config = dict(
    n_layer=10,
    d_mlp=1536,
    norm_place='pre',
    positions='rope',
    rope_base=10000.0,
    attn_scale=0.125,
    tie_embeddings=False,
    init_std_qkv=0.0244,
    init_std_up=0.0244,
    beta2=0.98,
    grad_clip=1.0,
    decay_shape='sqrt',
)
Each number is 500 + 25 x the weight over its row's rms, rounded and kept within 0 to 999. Layers, rows and columns count from 0. Numbers have three digits each. The size before them is the row's rms in percent of the matrix's.

# layer 3 MLP down (transposed), 1536x384, rms 0.104, rows 677-749, columns 288-383
103:497462490518502478506499476524465507549507506509508489530502518509484490464567520447475468485494522533468496480530476477560494521475502484515494509487511549465483529518512497511510539503467500518508521492486493519538538486541514508506469496491475508485524477540538518493432515500535498509
092:443487449517483529512494463479496520443440506520464471488486492524509519497508497478508484469520471504501472487477493539476486491525496522501485521472503489494492533476468542491480486511527499527499533513486527489497556457525534484489539524501527496524508481478518479497471450443499490480
113:513471462494466435455512505548497581569514503477481492495465466499489461491484493492472497506513472475528497480522531494500500478540530498514476534496474540544491497477506513527506504503476515488487475506530543526488498511524500520508527468476516541510507512487552464520518502443500492468
096:499476470495517479463493461495470477506442496499524522532515505485515491463538471538466522532526493529513505500431488530501538466476526543485520504516442460529484520537490524515504508473526521479466458475482473517513484489467487519525512456471492507497494507505496469530520504457476473487
081:499514497503527460540475506456476473454511480462497468445452414472508536576511487460474502508519470482483435506524431492533486542443483515504543498533515534451516492498481540463488473515484542436506441501540543514518514491478511515497492496495505463480527491494454498504490499488560489510
100:497511530501475493505473529453515499522514518508490475474466492536490490489540476471488484529477492503533565485510511489502520497481471510487521487494524510516476524528488528482501534503511549547544492473507513489527500492477493458479518522491506547507492430490440544494513516463507498462
085:504482487495519514474492505494484445525524511467463538501476530516515507491489508525540517533502510495513513482491528471529483484448477449476496483489497517520529509466517476501512477497521510494510456499547505453487469519528508483499425476477492514502510531496517465531465477516507528506
096:512548516466515535479492525484507483533494461524510506539474522505483516514487502552452501522521491498516469473487503523481494503523485491551453483528476485518497442495501516463494485503461486511492473497506499538497477481556476504543569517520486497507482479549514468497521479503524507487
088:455484571474506540514532520484529499479481493480505512470487487540556479566504517505508504525534552528465500468547559535529494503493486520470504476428500519501476511504519494475517492439495511488524456476539495522467507474465490471515513491485498522501554523516482500500493502501528514493
088:476490500489498489489459522497507524526518463502517518503493488543470526457464463511478517473477541571512497498536491507500487508502476537552505479500466489522451506493486482502516475472513507505483497492549488500501498521480484507499540512485549505516487494494455501495490531495468456489
105:542521501480472535481494536515538502498535536495498539489474496527498490463523493514538523535520514490532445514514504508501531501488479545501537508503539509524538502517544457500485485498545481501492503533492533488488481488490513520516517477491450477495499527526499499512508488530503488514
107:516481507509483463482487484490488495489497522487500511508526513445472490486453492530454474486501518493483479523519524488557483445496509490479502514506472498474503530509517505487478484528523542513546460483494485458564496490502468524497447462512462473515472526489468528495467520499536497467
105:496497504482455486455515485509468487477477499502475515504518481481524500467488514484501510481493503525532527535457528510508517524500446511503500469495483459491496469503508512458540465493494464516527534477475502481471513503499473555504488490530525494494547508474525493521467493541509474450
103:456489499459456467473493538490489522513457499498485505544555508456532500557525530514499506498465478474499516473502515517481512465513484507515546467478442505519483498497494535510489485486469500530518548588502514473553507448530547511496513523455491496514488512505528508523455451543512515517
083:507488505533481496487476485532432480498523491512533476469523513506594514523471505488536552525537463475489499493510500514550470508490485498507522488500541478491523487478518465571493506533534551507494472523475502520507476524517542473494515550487510499515505489515444528512469512519521484498
113:526512474539555518484458477473549499511475524467465482516512518522495476462513533447506508501519505520497501508526491500494502503523504466479538524491515463509509489486509502514491465537519481518501453511503487507463477549493512465473492497484493501507517473528529501510457491464480501495
117:492496521530470491529490434540491548497509472504505542511494478484453517513476472494494506553458544507537538454479492480510542479505527504512511517493489510497481518528509476479512508497488504547481497461485503518488529543512543529443446501563525489473515511481510497528488514481505522523
103:511494479513500524488530455482484523434548487515533505477474513519526510518452542499475499518495494543508471489514516501464495540551466523502486511521543456523471537476483522504459485493512509499465511513480509496440516540478535472482519515510445515543511515506477504494514516488468510470
098:501526481504486498512529551497493476528554490457490450529508545447505458487496540496518488523519503472490487457478539524496491542495507497474524504526496503511482509501508521459527538517485497513480434448504489499485510506443486506520503508508466494525495484520459464507498503477472513529
104:517470483478526495511495473508510487487499493478513504546505505492518507514506514506457483462532508463509495533469463503487499495465504471535471548470504488507472502476523499506548491519514492516504539523523477416437524518547533459525446478534520509514469468488518500484524503520532567490
118:530488487534519497510517473500496515483484492459491501468481457575530496503529538464492522517465437544515498450482516460494461475518490483499494496507517461540558510499496530531504472483506521522500491493473520493481488470500543504486501476467504507484499497513477491511515491473445499455
102:515524475505496508471480514481443513516502505550478528534482510490506503493516499490515531529477498502491470518497478522473529492549475535501525453505482475466513501482536535469530431488491465458466512493511503529521505538517510524521530545500506474511465501513479512527482515495462513517
106:570490493557449550520521519526492492511486498502495493533500509543543480523499480513484503508469497488518556499490498531513499481503519505484486490488512448488540496514478494496468482561528498492506496561492504504523502478493458505520541493495522517493483496499522511530509521486484497493
101:437468560455478457485483514491455464495503514445504504501466459486508507512528465466519498484487508497531486478460501471504496497526523475510513463494499490521505495452549493529492442494538503479519484487539525479501506462494536494484495482474493521476513487516506495496538486482516527525
097:479475564506442483508541498519470468473545510477503510482504523527521422537490485497514467503491562516485519501466529485541487497516486496509537506475477495488507506495470508491486473485466515506489453525455471492483458487456478507470464492491473479483521535490530507444496500527479504505
094:470501470505475501517467541473500488502508554501535525483483483489477494513488497510534502525540517502511534553485473504531482504526544524496472501475542485504501500532475478476510505479478485485470471508526445528470520502539500478488502474490508484476525534550524499450529502515525487477
092:516491537522514505536501541494510509513469493501513496480498484497491461512470528480483477466486497527503489542543514479507482493457470456494511559495479490505498506508474527525489485523483528507485485520478521510513521490477494505502540482499521446456490499541465504512465500462482515486
097:474499494517469502508470499437467557507497446510507507501496458494565518493501497488461436480468514534515487496527504496499518467481492485479473489489502536503527509508542474522476493496476486524513478500492455493504495491495510507493521477471541515525464512513476501523522460482512514488
102:479474507528497548556499494488501498507509499518532511480521487519501453462491446504524535513480489515499486500492478540495529473511483536507524492472505513489465490503505533432522464496480507511477494492543481506526468514496548519503504494492527456536479499517489482482522499484509495526
087:496478511446467486571512495490508486470495511464546519520476448505501484539510462474496470541468522491481509559487498498513482518486476546493500513473511515505471487484518480523539483509495516489485537514543507480470519521513470476507544516492462527427494513503477498466516525514514457529
108:496496482510459493519505495521487498468514532516475536507499514478504466519510516517472507491557497505501505465499514477474502494524457502477503496516474475473512487522551510483490536483478484492488432525528512526479513519520529545497522492507532512503503490553480478495502488505532484518
097:477451485526509500500493482503475512479523509532498486469505525483485487463469498476535493515534519468543501463480478495500471530516536485523474478536509489470509476494482499554543523472529517461478474508499499517502483470522461540521499475530517507508475477529499516467510495500493505517
098:471533572537551475526503504482496523495494489509468462445493490491527453490472510504516478474509570484495527468521533508543479478505508495495504483485461523534510507485505462502477527486502494498473481473526476516490516536516502496518492480507500494513548549513538476512487538469587472472
099:482510487486532475514554493501498514488442522546513482472528526498499474494503543471488466492491506495535449480533519501491493543495516467502511461492506496528507512518505525498486487492468509495493489505480528520528470523481503444528486503481464460483511477508515553451529523453480516492
113:456482482482495478466508525467528523533494491486450500531503456487508520482472493508484516487521506499469525468508505459494488464525468501504508516441487536544525533466569487514518481483457523472511512516487462519489467491520523483547483468511500505501491504512471457521522502472498502486
094:479499478515531551472521493467531450478506554489498506522475491515480518497549509509490505516542539481479501490466519477469514479556485500537527530530462466501495532469502522498546486492511494508513508471484480510535483473508491499498503522516499447476501473445472489502485523497499499531
116:462511479490531497498544514487519536510532515517490501484456526469517488493440501518524476522528510519552534501463517497503480444509532446478482523508511507516494511487514444547527505531507478499489427493509488491508510557489510500488503474496546501473483489479507471525543487465479527507
110:496485479505489495493528493524447513524506440502507493462473509518536506512515471530532488493457484487477504480504496516483499511479524517486499499505529508506470517500536471452497476543506496522489465511517484490470462522539535504506523512504447517486518509507495467510479541503511504488
085:532496568532481433546462517483494521478475497501522522510485541519524523466504463543542516506520516498466517485482501490554461526520498487491484470482476506510481538494554469510553505499442527508502495486480510507534505514491501527513493495507482484500467482501513487488528493491510519491
104:493495526478493523506500514525497517501513523513457495508486552491466504503531494460517524478463479499522495484479541506466538483533498495497533531502522504488482441518514503468509508508507444488479481492480501498481465497489480515518479504496558466472503498510520501492475509499525530514
095:450509476525524539474496475508518490507553494544468465483511494495514497480495460490525524516526496474486506478522453472478514508512499486501490516503497456525588536497503521500524477529506473520517496517512522514469512515505537505484487483488488496479539559511479503479476510473482475493
110:471500530514476517515528475497466510523532469488505488488492505491539515504486496497534472518506533486521532476480493523492496495517487496467462505542456529534471458513539525498489472518534501522500536487491499495521501521544465543487501519484471507494504466474529452538532491542463505479
101:465480486541500517473529542493513466495482503477495514507515534520517495484541467440508515514529464540430504494523549490486527479525501513492518501513488493514485546531505505457498472488509534582452512493442491458470504486518496541510546507512495499523503500482497467462490505453522525541
099:556475480451508499480509488459460520476499493492518544505501525511521500508470525507517509466515489502526469498504498525490531527503482512483479492485489486518489490493475498474441455507553491524497476477532473479489463469543473524500514525521467452475516497490477529474445520533486511515
108:492472495513525467502517511484497511498533508486507478503513510464483475493482511472490441456478513530512503501542492496508517502480499480520470540548484475527497489507508480515535532509530519541521476494506455506499516491470466468535473499507514494472558477462475511487506483513529554524
092:529496506490514509433460517518493523464509462516471501569467507519533526478511470517479520511489478494521485520488485533433522536509467517524531553555533537523508523494508518513565515465504460483510489505529532519540508512460502532453491532539509505513492486484548517489495538501480526469
102:525518493494526522490497466490462487509481502484494539515483501528435510500512533495531485509501491501555507544521443519479517481513516501518488488496494513446555478474450506522511541478495474495520504450506527516482469498519521537491497496520515486497456494461528493503503504507491445475
108:458499508474432489502491474547519525492469508491479528520495474499511510483500451450458488462498449520525508470484511494527498519480520523530505508496490531558490442505508530524570516482519547512504501486525501521479555506524520505480538499478505488501532524483535482455521520534481494502
087:465499488474499481491471519489470475460523494524548526470478461488528467451471436533488489484495543456505477484486505485514455573505465501513467508499498485539510524523552484525510466495461512523530486484433498514518502492447475506493528487534488528480525504514518480512516513508496528534
103:540552572494506522496520474497470519507529544525484522491522507528528481496493534462500502491492496513486532519506488513517532481520528499480496512518509490488477494500481474450516554507499484503453458550504527524561513496530481497454519507513465524477542509492533509555474491496550508531
096:509489511549449521515518545473505487509505517520496489510520421493487494490518519516518517467508445484485522452478480495488497543513498472487493495512540517505500496453500529476545459515463532532504536502511487473527547522470490532457511486538505542463508510458480482497530556536542541503
106:471464518470476535520480481461526470509497497475509477494490477500561512467532513475517520511508504508471516547515506521499490481475500486489535511499518505516499481491493499501528491516496508512512552540450549507540490479477536465539492492554480489507511517466488463511562516468489490524
096:489524489509488557488517555491525484473506494490494506504493528457558506481541481488520501509465506514516505511502516474522499485448542490511528522520504507511511512537522506494478484529511586489506510503456478489458510540541530487486494479470508465521522482541522526494506484522503492519
105:479492501464487552481563542495486519466513478477489462538466506498509533486503481490496523499529484532492541515529520537497503500507512482504481524518505470471504470476531510520494513453521496485465464480461473529494498467571543463504504549463513489510532546528467510512482519509486545493
088:494524520514490509530520539485486492443575520508517506487493493497533487494506481520502542532544526457497554512561493475523516523551483484507536525465509511481528517518484500528489493486449486527506505466503489490481481482516484489556520471523485431507533545501495525486463520468500516481
105:496510505496486486477519520513569493496543472525521520497475524477524520492505510533455507536489510539491484490509472495512470506448477502521515496471528510476461507505494505452489504474483505491530495503508514529469508491535508494483477505495493549454501527532520523452527516535489491522
093:485470528485453496506482482459515482522497481442513532493538466496478484517506511502505515494510473490503495493490482479495460480494495500462557518494531500493532501507460488521479508484498477509511476530517520500528507483478470530452524463491507573493491521517504528535495518512475471501
098:501463516505504466493454524486498504473484502526517530528543478509505515521495515512478535475484501514535509484505500504521490455492492432468485532509501507502497484500468485461499558469503515494467495501498513489478483512540454525460518473517505551543479520473515513516502495501467540466
101:572504493523573502525513485513517473489525557524495485505488544482500471511524498459513466482477524497503491489503507501514473465479526508508519484511466454461522499479479525502484533536439527518506496488467505537509508535532458508503524541483506492454469527506484479498522488518472506507
109:519487488517511502559506470537505495538526516509491523501541432512490507524467492499500541529513498504491504498532475502486441496542472528519489504467492502501505500501478517529529517476474485518498506515529516484480440522492479481494539524501540471527492496488482537476547518473489508520
096:494469447524547464516489496523487552517501470487432521541491459478537479509461469521519533532513454520463517502526464518528510489537511500499492502540503513509452491471476490524510483463485520495485474533477506501486482503520509522518467517478503514499520465486530477475518488538515506459
094:505502513565463534490517462518516494454453497489496493512497481502473536516496477505458471478511472536535506460482481523453502517502470460468520516519456491554477453488501541527502468501547500498508512513498505497481474517532508502489495529532522477506497522516510461512527481488518478469
106:465533514515532463553470485468529542529500522537453484457508511516474466484530471490486469525492476486525508492509461504504452469528523537470512543484530462481514513505463510522475465498505496462566514503523509470497525506507562520480529427498512473465523508451541514515507519493481438503
099:448530514514508529462490479485498481501507473457487492526511487521519528491454477499498484501509507522495493477480527497498522471520506511484567480443482484472507510519454503516487485523509488525533497454469519439532471543487532505484483515455531472489530493497503507522477498519502495491
091:520493514508465450470504539491509528514507497489509486457483482512556490530491459523516480555507500538490489486523473489518502501498475526517474514500513487494469519497475463512469532505464494482481508506492497500487455500517455533497490519502554503522508516472511525575507499518478532512
103:464515473478490524453478469536469477483490518527496492525484481476501526467511522517528543523493491486498516496519493459495528499533477489489510502504507496506486487495499561506467516540522496502461449503491473502503527510519507481510523536527513493525460501487494513484549493513505514455
108:515513479492439471515496514480525525501485481498509493553489526488476500528506487532487492500496536484495491506502521488516555484490448496525498458498518511481495479498498530498499527529507486532494482524526513492472525537536472512517523485485513536560539486520513471511464521446530524513
107:517467489495478494446507489551501498488513568537488535491517492499510527511502503528536505458505508500488526483495509515480504510550476493475530466465517482510464545486457510480492510474530482481524500564522503525458483464522490512532543502493500509496522484534499486502458521470546468497
092:409518561517471494506491518495483461503506529495524544500507525478494457508497472478542494501500512478499492463559512508517526526492443509508504470478491540497522521495524541511505524462518517499481480523498502538539465461456533496472494543496490474530488495491490503523503490477501530532
109:481515538526480513482519491473535500479537484527485498497525448500490500512521475493493541455500501469491443494488489546491482500497442486527513520486533480503479473474512503493515481494478516511510510528530477465530478508529528497505496512474529501498532484476478514511480473553477444525
085:506499518504517479463480487519493489470517482512559506502490511539539524477548525481529471516519510496472525473517520494461575529458469514489525502522500521522546549491489497514491502497501492493500490511490472464491483541490508480449520509521487527529478513515501504528509504508462436536
117:489462496495510492509538510525457492518523489500434482510489495492475478538501514496501461472523478452513482501503477536525500493488504494443464464527494518493537508477478512457465466544520521497495529502488477453495468494515512511491477508449505513521530465489485444520505509511497510476
093:473524506541490491490523466551511551514480493511501477485517481519512451497512483489445518470524493474496498471475495567469512492510505504516498541483515496494529490519517547485497521546467465517522474463487513473469508531495516533486457519504506494501479486519515507461508509512487472518
# layer 3 MLP up, 1536x384, rms 0.107, rows 678-749, columns 288-383
088:532506451489470451477529517507461502476490529501536503482506547505522517454494452468491466536474508477470487535497534470496469491480547515522497493496495492480515484494509489529493492514508492481523514488565533497558558506505525508490516479476457527499483526577496508493474493513464512496
112:482536461490510484459476527486525500507470462518499533500481467483522482521480501452481519474503483454486498478483500523534520531493521506503479473487467509474473450455512525502480458508517528461521499503514532509510496512514493445545497492497506510484444521504474532514501485486441526496
092:516504508484505534485483547471526498508514471525494544523526457538531497497508471515522480540538506475490509525463501497508533492522514510503465471504502453491495475515500484495536514478507469494527474518457475508428487500526534469532490502515525505522487469522479516508472486471497488540
083:505545487496494497510525475511553469512542507470518499509563532512528461448524502573465463454513502492489506490453541482490521484536494481527466490506520513538489498501503461516497529515551475512530501457497495485470471491477482492532508437488492528496526499522501498465486521511454538507
090:475478490514480492486493470483473475481486496494535507481487481514507526523511474568494530516509491474513476542518512488473502485566500515477451536439504511485485459545496471544494503495474477519494499517497502485509501488573485521528490512489514497535467497528509464499477492520485495532
093:484473487518501447496464489535492534459491490474505515524522491521508470474471490507493471526464508428514496469421479472473491485505547518535475520511532544508463487460451474499486471533493504486507505511496538487492500471471509454492515485463519504455485506494508513461454512494511506474
099:534516512515539467493512493506481521471477546507513468530584507473491523501525505486527487506447520547488540524475509499476470498473513494498480521489509514530558518504491504516447485494494486460487488523524480508499513513497478510494506444546492497501480484506492512488535495500456480477
086:509523430488491458508474520472467475486553544526495495494521497496485511474500488477479493540479460484539490496492504470496535494479500517502481540472502550487522501500462446518458474490515502517490487556411500524525480499494475475471513441498505461463467505521513477507517531525494512501
087:508508475468539549445530467483506502517485491510467541486531558495501530504510507495534494502477529490504503516521531493512478501547504472481528491504484463504510503547555505486488478483464515505499524520484495485538482574519499494506478504471512505534525533456515492483495513509519514519
100:494473515499494471513470466491473510520445509506535521478505504452520500527506525531521473532481497480482469500503528532452532521483524458483550512526503543495530502469507499502490490490446478494511561497509458456509506494489518486536465511546476464476519483537464501508494500467483501506
105:511467503471461510491479518517533487486508497490512534487508503502487468494486484538507510497473475501502484498504494526519518499540467496520539455501542524496532547510503519508516526485554450483532506527544480499520485518502526539521534528468472498490494505498496480491511461470469516486
106:452477509488500491493514471471497473506490457524437479495506535511495532527493543527477464480475515536541529500498505499512517507469506504481487501474508505512505482474511531553501501510493545518483480458507507484482480499525508497532463497491495527501499488472470439485443503502499474540
100:449512480513530524474528504473558505482465470495473455529502531491487491456480462544500502534484488465497497457465508490508510452478486483526482525474503443499452503508513511503508498457485516538494520449483518488476516514476497444553494524535458480501507512460504468484489481526502475527
094:475524514487514508505546514484534490508487535492479521538493506461437475530503519509458467511451529510507492544521464515460488479554517521502446519522513513526511507510537524449548489492501454515497524500554477505518485507481498485515457476527475460530480506509543446507511504502456499479
109:478509515493472506463476474528519522493489506507456518516514479534513532462519524517492496567516492480532465471492549501503481506508517504488521518576521517491496503535541536525496517473493479509533528505489527458512512527486508488502473455495537477422466539501511491514529535490502517511
128:491476509551487490494480489497500499484584507459501520518477495495486517547506517519484485510436547513514512501458502490505498525532517535494482513509494482471492522508467527485484543533529524486458472470471517501512514522523494504510505506504500498490508512511520448504491519487514459511
111:487507462516512523490485489524542483506511498465504461466500512525495507553519463466517502470491523526502487481504482524536494491513517538481514509502520518531520504500496534527483504474510528504452537513478483474473499556471467516505479462525487482495467470483463504555492500468470546489
097:471482495526551539524521503508453489536509472499493512513473509538484505483496482540513503493500481504540471542495540444507513491536547549505476473493487503508492520507485513517490480542457434479500476494512509479507467481514492473521498482525522495481495525489507528500472509484478478492
101:494501460514516505528497474472549505493533474493483491506515465471467549512515461535453492462548516494474480497497471499494530511511478481510505479495490483512461454506477533510491524513500495484449516499493489509507511530514523471503493552496534532508446532499471500523487423484477493508
100:515508497500511467544516486515499483466482492511442476473477497513543514496492514537476475552502501527510524490512505527516506496553473496507492477518527465496548484503472473482524454487455482470494494453509478517502530520453514476469498539517500502502485456498479524521469494472480500533
104:514500464480438501490512499557539505478464512515511486549483520504494504500497474485503472512444509495501523489499491541488478431519431450510507480545507506521503513470509480493442519505497533523549491495481485498498501484500510499509504516490485503502489503482479478491562486479470534496
106:441497487486522487480485505477463472474486538478449495509542509537494481468486555509496489491480475489527538544472531504480470538538543456515504522495520469535499519549454509534522460492485448496502501481519497499461526521500496508489521489487489511493454507509464488534531476544505473527
097:529461519501514498489514571496455505527538507541529449516536521493517476528490468500499487523460487507496541532513512480495511505498495501438501475516503504489512524494493499498456525515526491509491446504487523488489541520497536483462450469524470529484522527509484466532440486444481473567
096:474497493458528516509472515482491489497522511487520497548461499506479513504462453487486515544500481477546501443508468508508511469489504500527478523506514486500521487512501520506459467516480508479477509498484543522488536481490513488485482502512538528522504484458522493531488462476449535543
088:492545503528526482521490511507500512466528479477449495508477492494487505517486530490448484475516464492481500481507529505501553543472505497494485536478504465474494482474457514548520492506482452496503493442482487458533527494520491506472486521465530556507511491490474516550478507444514489504
094:519468511466483468492447488500504486510527494513515487454510520505479541493487508460530515487480483470537481554518513513526481492494499543469503515516486467509459472531466491454506511480440474526515559456553544518540482503516484484538485461471491462541447477477506531495497529502527525474
097:508503454517483496512499497520520475506493474448509544482525530544481521457534503484501503543517533500519521474456502484509481513498499481481527514552492498490495541487461511494516529468473528506477529520467543519491531492482520510529541475525493493448517486451504495481471485473470470489
093:475475482524495511473481564533462492523504501510460494495496450512463459501551502537530538519523487494503473488475462520494546487501484481492477501545515446513431488500492503504488498543486530506488486504499472540497519518515502476476461480460475536479500477513505537541484512506522473479
094:450482477473490533493485517487518490519535511506510500506505484505488507462573506489517510514514514471494477512529510496474465478471480505469486511510497483471473527474512503472485501482518491448505472471532486507528488536450455550498526492508480519498514488472516511463539490483493497507
099:460522460474513498465469524533534528541486503508467507467522490497491488447530520511458507493501505493505496547528551508489561531522500503490509514505508511505497518501463490463524493490490498484480487500523523478497480496526509511491539461527497480492541541486489531468513525507456505494
094:517473499494512528480526487446500490444485521471521504508539485518457495501535490554468526503482507484491494506444507507508515498516465504496514507482512521491509490507482477496451464528510514505532455475464496490486507514499516513491504510476544473532498475501504484433541498477510570493
098:495475541540488460485498518498523500525436513514484463502478488500476526507502507467470538495519495481538511546523490473501491498483511499518491493489483487471533522459484512515526484508530553475475523526532492522502517495488510433480512497529479538487492498483480441470491480493476509529
098:499503522487497535522496475524535449472506513478530518468532496453494458519510501517487490461507467508509538519460517472445548524502523518512479524518483514465514558496513516539545520501457548535513526517518510501511482504513519469503518541484508457491499495481490491501508467504522499506
107:477492459548502517488526505495506526511476523506505508510517477532470519495540492476505538499510505509540489470488480503510500480495517518499498486504480492509515489481492503535485493487471505463500489539551458493517497522484503511547512498512482467512518499456505457549468475471477477525
101:503499439506498470537512467551484503529468483467501477527540503467518496490513551489523507489454491502480448501502489480504504490489499512502465552499508524487493493467507475503510477532557488520485517469482497514467511524534471477456477482487512489503502496501477542474472495510513510503
116:454536473521478450499484483523497481488485503496490493483519510472518500505487528494531477524562511502467469497511520500504448462527494467517497480484479464571470518492551520532528444520553448500454488505497499515481507533494463503472503488517528525483462530517500507512507497499480544491
108:469499493524468514509495498530472500534507490505491473449485460498553488521503506502515538434497525493506500512489473507497511512506516487481540481533538480536477546524499503512479500456511534525452504483498507526486527501542539489532472499508491502466514538515505459489506536498513501471
086:481477474472493506477496489484463501523497493523468443494511516487498500458529488521463509511510494525548465486494509473490532481475499458496484512516474493464487487494458536509541510491466505508511491508501457526510505544507505495544470431490464463485509498536522521548507527471452497514
098:448547490519518481510506512517488515532514516478513505482452472492525559486480486461490519524491462511439497534470453509531501476537509473464502529517486459496475490503489542503496490511477510490550501520497488495558503470511521503500541490474534488516495497499492527477482508484450539475
091:490528480507478477507454507473491512505436511494475490516516488500518485486551504505474506547542525517480496487527513519471506485496495495518519504456534511525476522493523463469485518500495531508537499482544524478481470432526507516469501486512457491511472528536518516505505547426506509495
102:500502514485477495461471519516490520542465494500479496519493540487475518455467538480488511539463490496504475505473480519479456498497529533511465467520508537493479504532501517497469474547511474504520488471499499546449527538489550451464505474493512512482466516508508453536516456516476476519
109:532477516524506514488459505482500463481479449521463499441534454497495527488474501493488506453485533494514517484501508480495494546495503514530494483496448518515494511500476466452466476483527523468501484497484540525567508515496462516443495539501466507465482481551480500489513449498487517496
096:510549490467504516501504543505488472499469430503533497518516452504505488513544451515464526506470533463516495474466517457504496494500507490497501565537473509499495532515490501548507500486473513504502519461499513488500469503502504476530485511479496516502505518479540497547526488480509517509
101:513491503540512499501500507495492459508538502499481522531522479543477509483527554471486554477502500560512536504491519519531520520470459534490498493552507485511527480498506511487571557500486480466535548477454489530463491483474519521473494474490518529480481475491469507504495472485535540522
098:470497532487528507518463523534495508492509446502515493463521462494460530497531539484522526525485483480530483472503503479517521510524473509499499504533517496476540514492486588521502511505537548491519477461515483510488505479475529501467486497463473519522512519487475534506509498492466516497
109:500524513467504479497483508469516458435502538488496487457517498515504438481506500495500552506483512482505479517512514467547491491491451481474493493523513503512485433503515500489477493480517495493460537513491519455499480499484489454525540494514468535489496456495513495501523486539508504487
104:479445540483563469488453465533530495485480532476512501455491501535489501546485529533496517483513526550493494500549478521503452493473532500523518503491514540505491482496502486492501506469488539501488484484510509509527518452484495526528507527521488463463527550512516505497532521518418517493
090:499518530465489512511528484490513476475476453465471474563530532477506499564502548478477490535483492511495527505467467498508490499506465524570499491476495540514535500488469526487516542505527475510530521521528455513480502465506514513488504498536543484498496489467486482513482502504513515502
094:487547503514535467466503509538471475508525509528509502499471491500515527510545529496547512452490511549470493518507481446476535504448491503552491511499514526493503471477510482506446537471480545458531475490498489531519501471501516469507545493482475478502478527493450528509473478423477487553
097:526506523568491501506475492502496476479478542521481458528484520512501514534475467492469541467502494515466465502504494494431517511516523487466512520464474538498520499515527476460479454508523474460511491521495499529485492532511500450481492543518499474448453470503511501457499483541476513523
111:547521481479504457507513486565537530481482500501492553499493509502507535506489543499502496488491488518529506471477491476515485516486481465481481461505500508475464520477507511510536513513507490527441483504510487519464485532472490512526529471504537519493455496561501513488488487507513474511
096:495488500512486526525497493487518526507475465490504548484511504525494511494538485479501485539493470488494537467508504482461444478494503450480462490512479517488508446475525473479470518493508479528473475458519495493487489521499516494495448483505454532507503492500495509533536532517495533490
107:486472535486568512510479493493532524495465522498491480511460471497510485517524484511492460521524463486467501486471463522488523524473501487491441519511474510510496538499510494537538479481501460436477456496522516511548545492487547466518550501539528493464488520536483472473485524530479533514
088:498497512528466508484499544532543493523516472521505564502502484504528488511507442488452549510496519494506469483480519502486500516511545535509497495513478546500472495451555490531490504488510542491515475480512539461477469505502506535479512515497492468494476502529498509457450510491482487491
104:479441518483481495500481506503511481537561518493506486477518522473507493571570507511506486496474525495494478502514475478511537490524496486484552539498543521517532522486495478515551508548528496492485539570490533504475455523513518469527468532483516480500515522512497446549541478526468490492
089:521486530523515476512494518546518465488473512513502476540480567481517486468481509494492465564494527548480533500516518528493477496521462491554512460521490523478479467533543514472483486494471517512468487525498503536525466502469502572514490533533499491511474457504500519476510522507461493508
093:488489471502545509539508485546488488504523519540484510545524517480475508498519487503491506497515474548533530491523475489499481477538450549544483466535486534512534516498510498490509485503489483486458482498504504505517473530488518503507478449484516505482476553454474526473518505514507482465
093:525475497503512474452495515506475478476489491484488546489502485529502521530511500490477459544520520537475540501506516490492527517506509469438475556482511487456493490489516495464471500457475510531529536476522508489511502494525489493506469511508495496511495463505511442526482494523509525504
098:465516460508477514489491488483533527509467511487499508464471526497526503473514474505496513483513552466503504510482514519491504456461536489499466538493503526521508521496482499435502512500466457501534507525518500510493460520494470489500510460503534502509504492522472491549429505481504521507
100:534515516444520498497477524531514444522452517517530513527502547502509460482474526531522490495413528480487461532518498481468505490481527523483482513480477538481514503514510525491517508483493538459500496456548517516509486480511510499479498478508502490507480512503460521513521504517502516482
097:531489540483499502541496525472454511534478521487495498546510477489506473520487484506517532430455509545532492489529541528475488536487501507548493502516473499539500507463472471573489504520486459466508442502503523538512504507458498507494475497477471517470453532519459460513468490491510518538
109:487510485490489521519490523450551514530523508507495472506456508453529474509509517497479515500450525489504477497500518524490519485476523467518515508482484466449453457487493458511502519467502500449518486521550506514453494491499493512512472497487488476467490511512454503508513505476484447463
098:494456503509465523489457506516516481504498542520529502490539539512469521482454495511499517490466475520486470496568478528477486487533524494510525529508530533503508513554521498480497503519535493469489482534462510518481510502477498505496485490541502471485492476459466497461466511525473500528
088:522532483513503508492505482486513495474514525489544499511503521510498517515532505495505492490494545494498501495498512491482495492503537469487527480552486512482482487524493540544499500507494463515510561489535516461523538523476503511476519518537458497511481549534478507455533528458491463504
103:467463523473499511528516507474500474497468481527513449512516498514530515497510531479510519475498465487513503522502484487521498514492527492510507555548544498467518532462470515563527507549495483501490502489505479520471533523519492496499505525502537512485519530470439525505524545478466491532
100:511496500514546485501521522534515499463507464464541542515526529479482499461498518509451476487491469508482508513512494454468494542460505487499484500504434456491494503499547543488512523511490510502500495504520531539505475505494499501527486488500476487482515472487492499478502495481474485530
104:495486511513512500532491509511464499518522517534468515476508492522504521529490501510528489489478576515471486465500501514488499507546492525513505479540538520491488544498513525505520538490508455488490467550477481502479518447479498472510495530501471478480480501474467472482485452508498481461
096:479469508504488509505496505491549501501439520502451485508533487514499536477556498508456561486493501472505477488492481495485476506480523458466508447469519480514511487483503495523448500490480463534488516490505489481498459527506497499482461504531452501494470512483497528568527504438486487490
106:512521501513488502502483502497472507468507519510466490504475486484507511506509472483519507506465505515467472460505514523524526544490512509475490503514512511520554529497462504443510511508504561465503483510529579521444537520507520421506504486508482563544512455518485474486523506503505494452
095:516487518488502479511495502510516529491502498505496495512509476484501495514484513492496475528498503457502505531487444468494511474511527491519466523463513542488510487516477466476524504544517517525489491486514532535495492469492495472510475493517512489452499486471491495503479510518510530543
099:523478479459495524481506527492522509513509510495462477472517479464483493513516525524466510481502492538520512507470481536473513505498505512479536465527546503511519539542463505462524495463555520489496483475519499479526437551534529512494487455511494500462555454477517480534500450512464492519
108:481516485480485453512470525471488498516507508466505523517522497497521470463455520525552500562533548512521524479525511442502456517505502487446481471517461526490527485518510471515529489467532501477493495494506471576513468542531507465496531472460503524508544479475449486537477502545488494476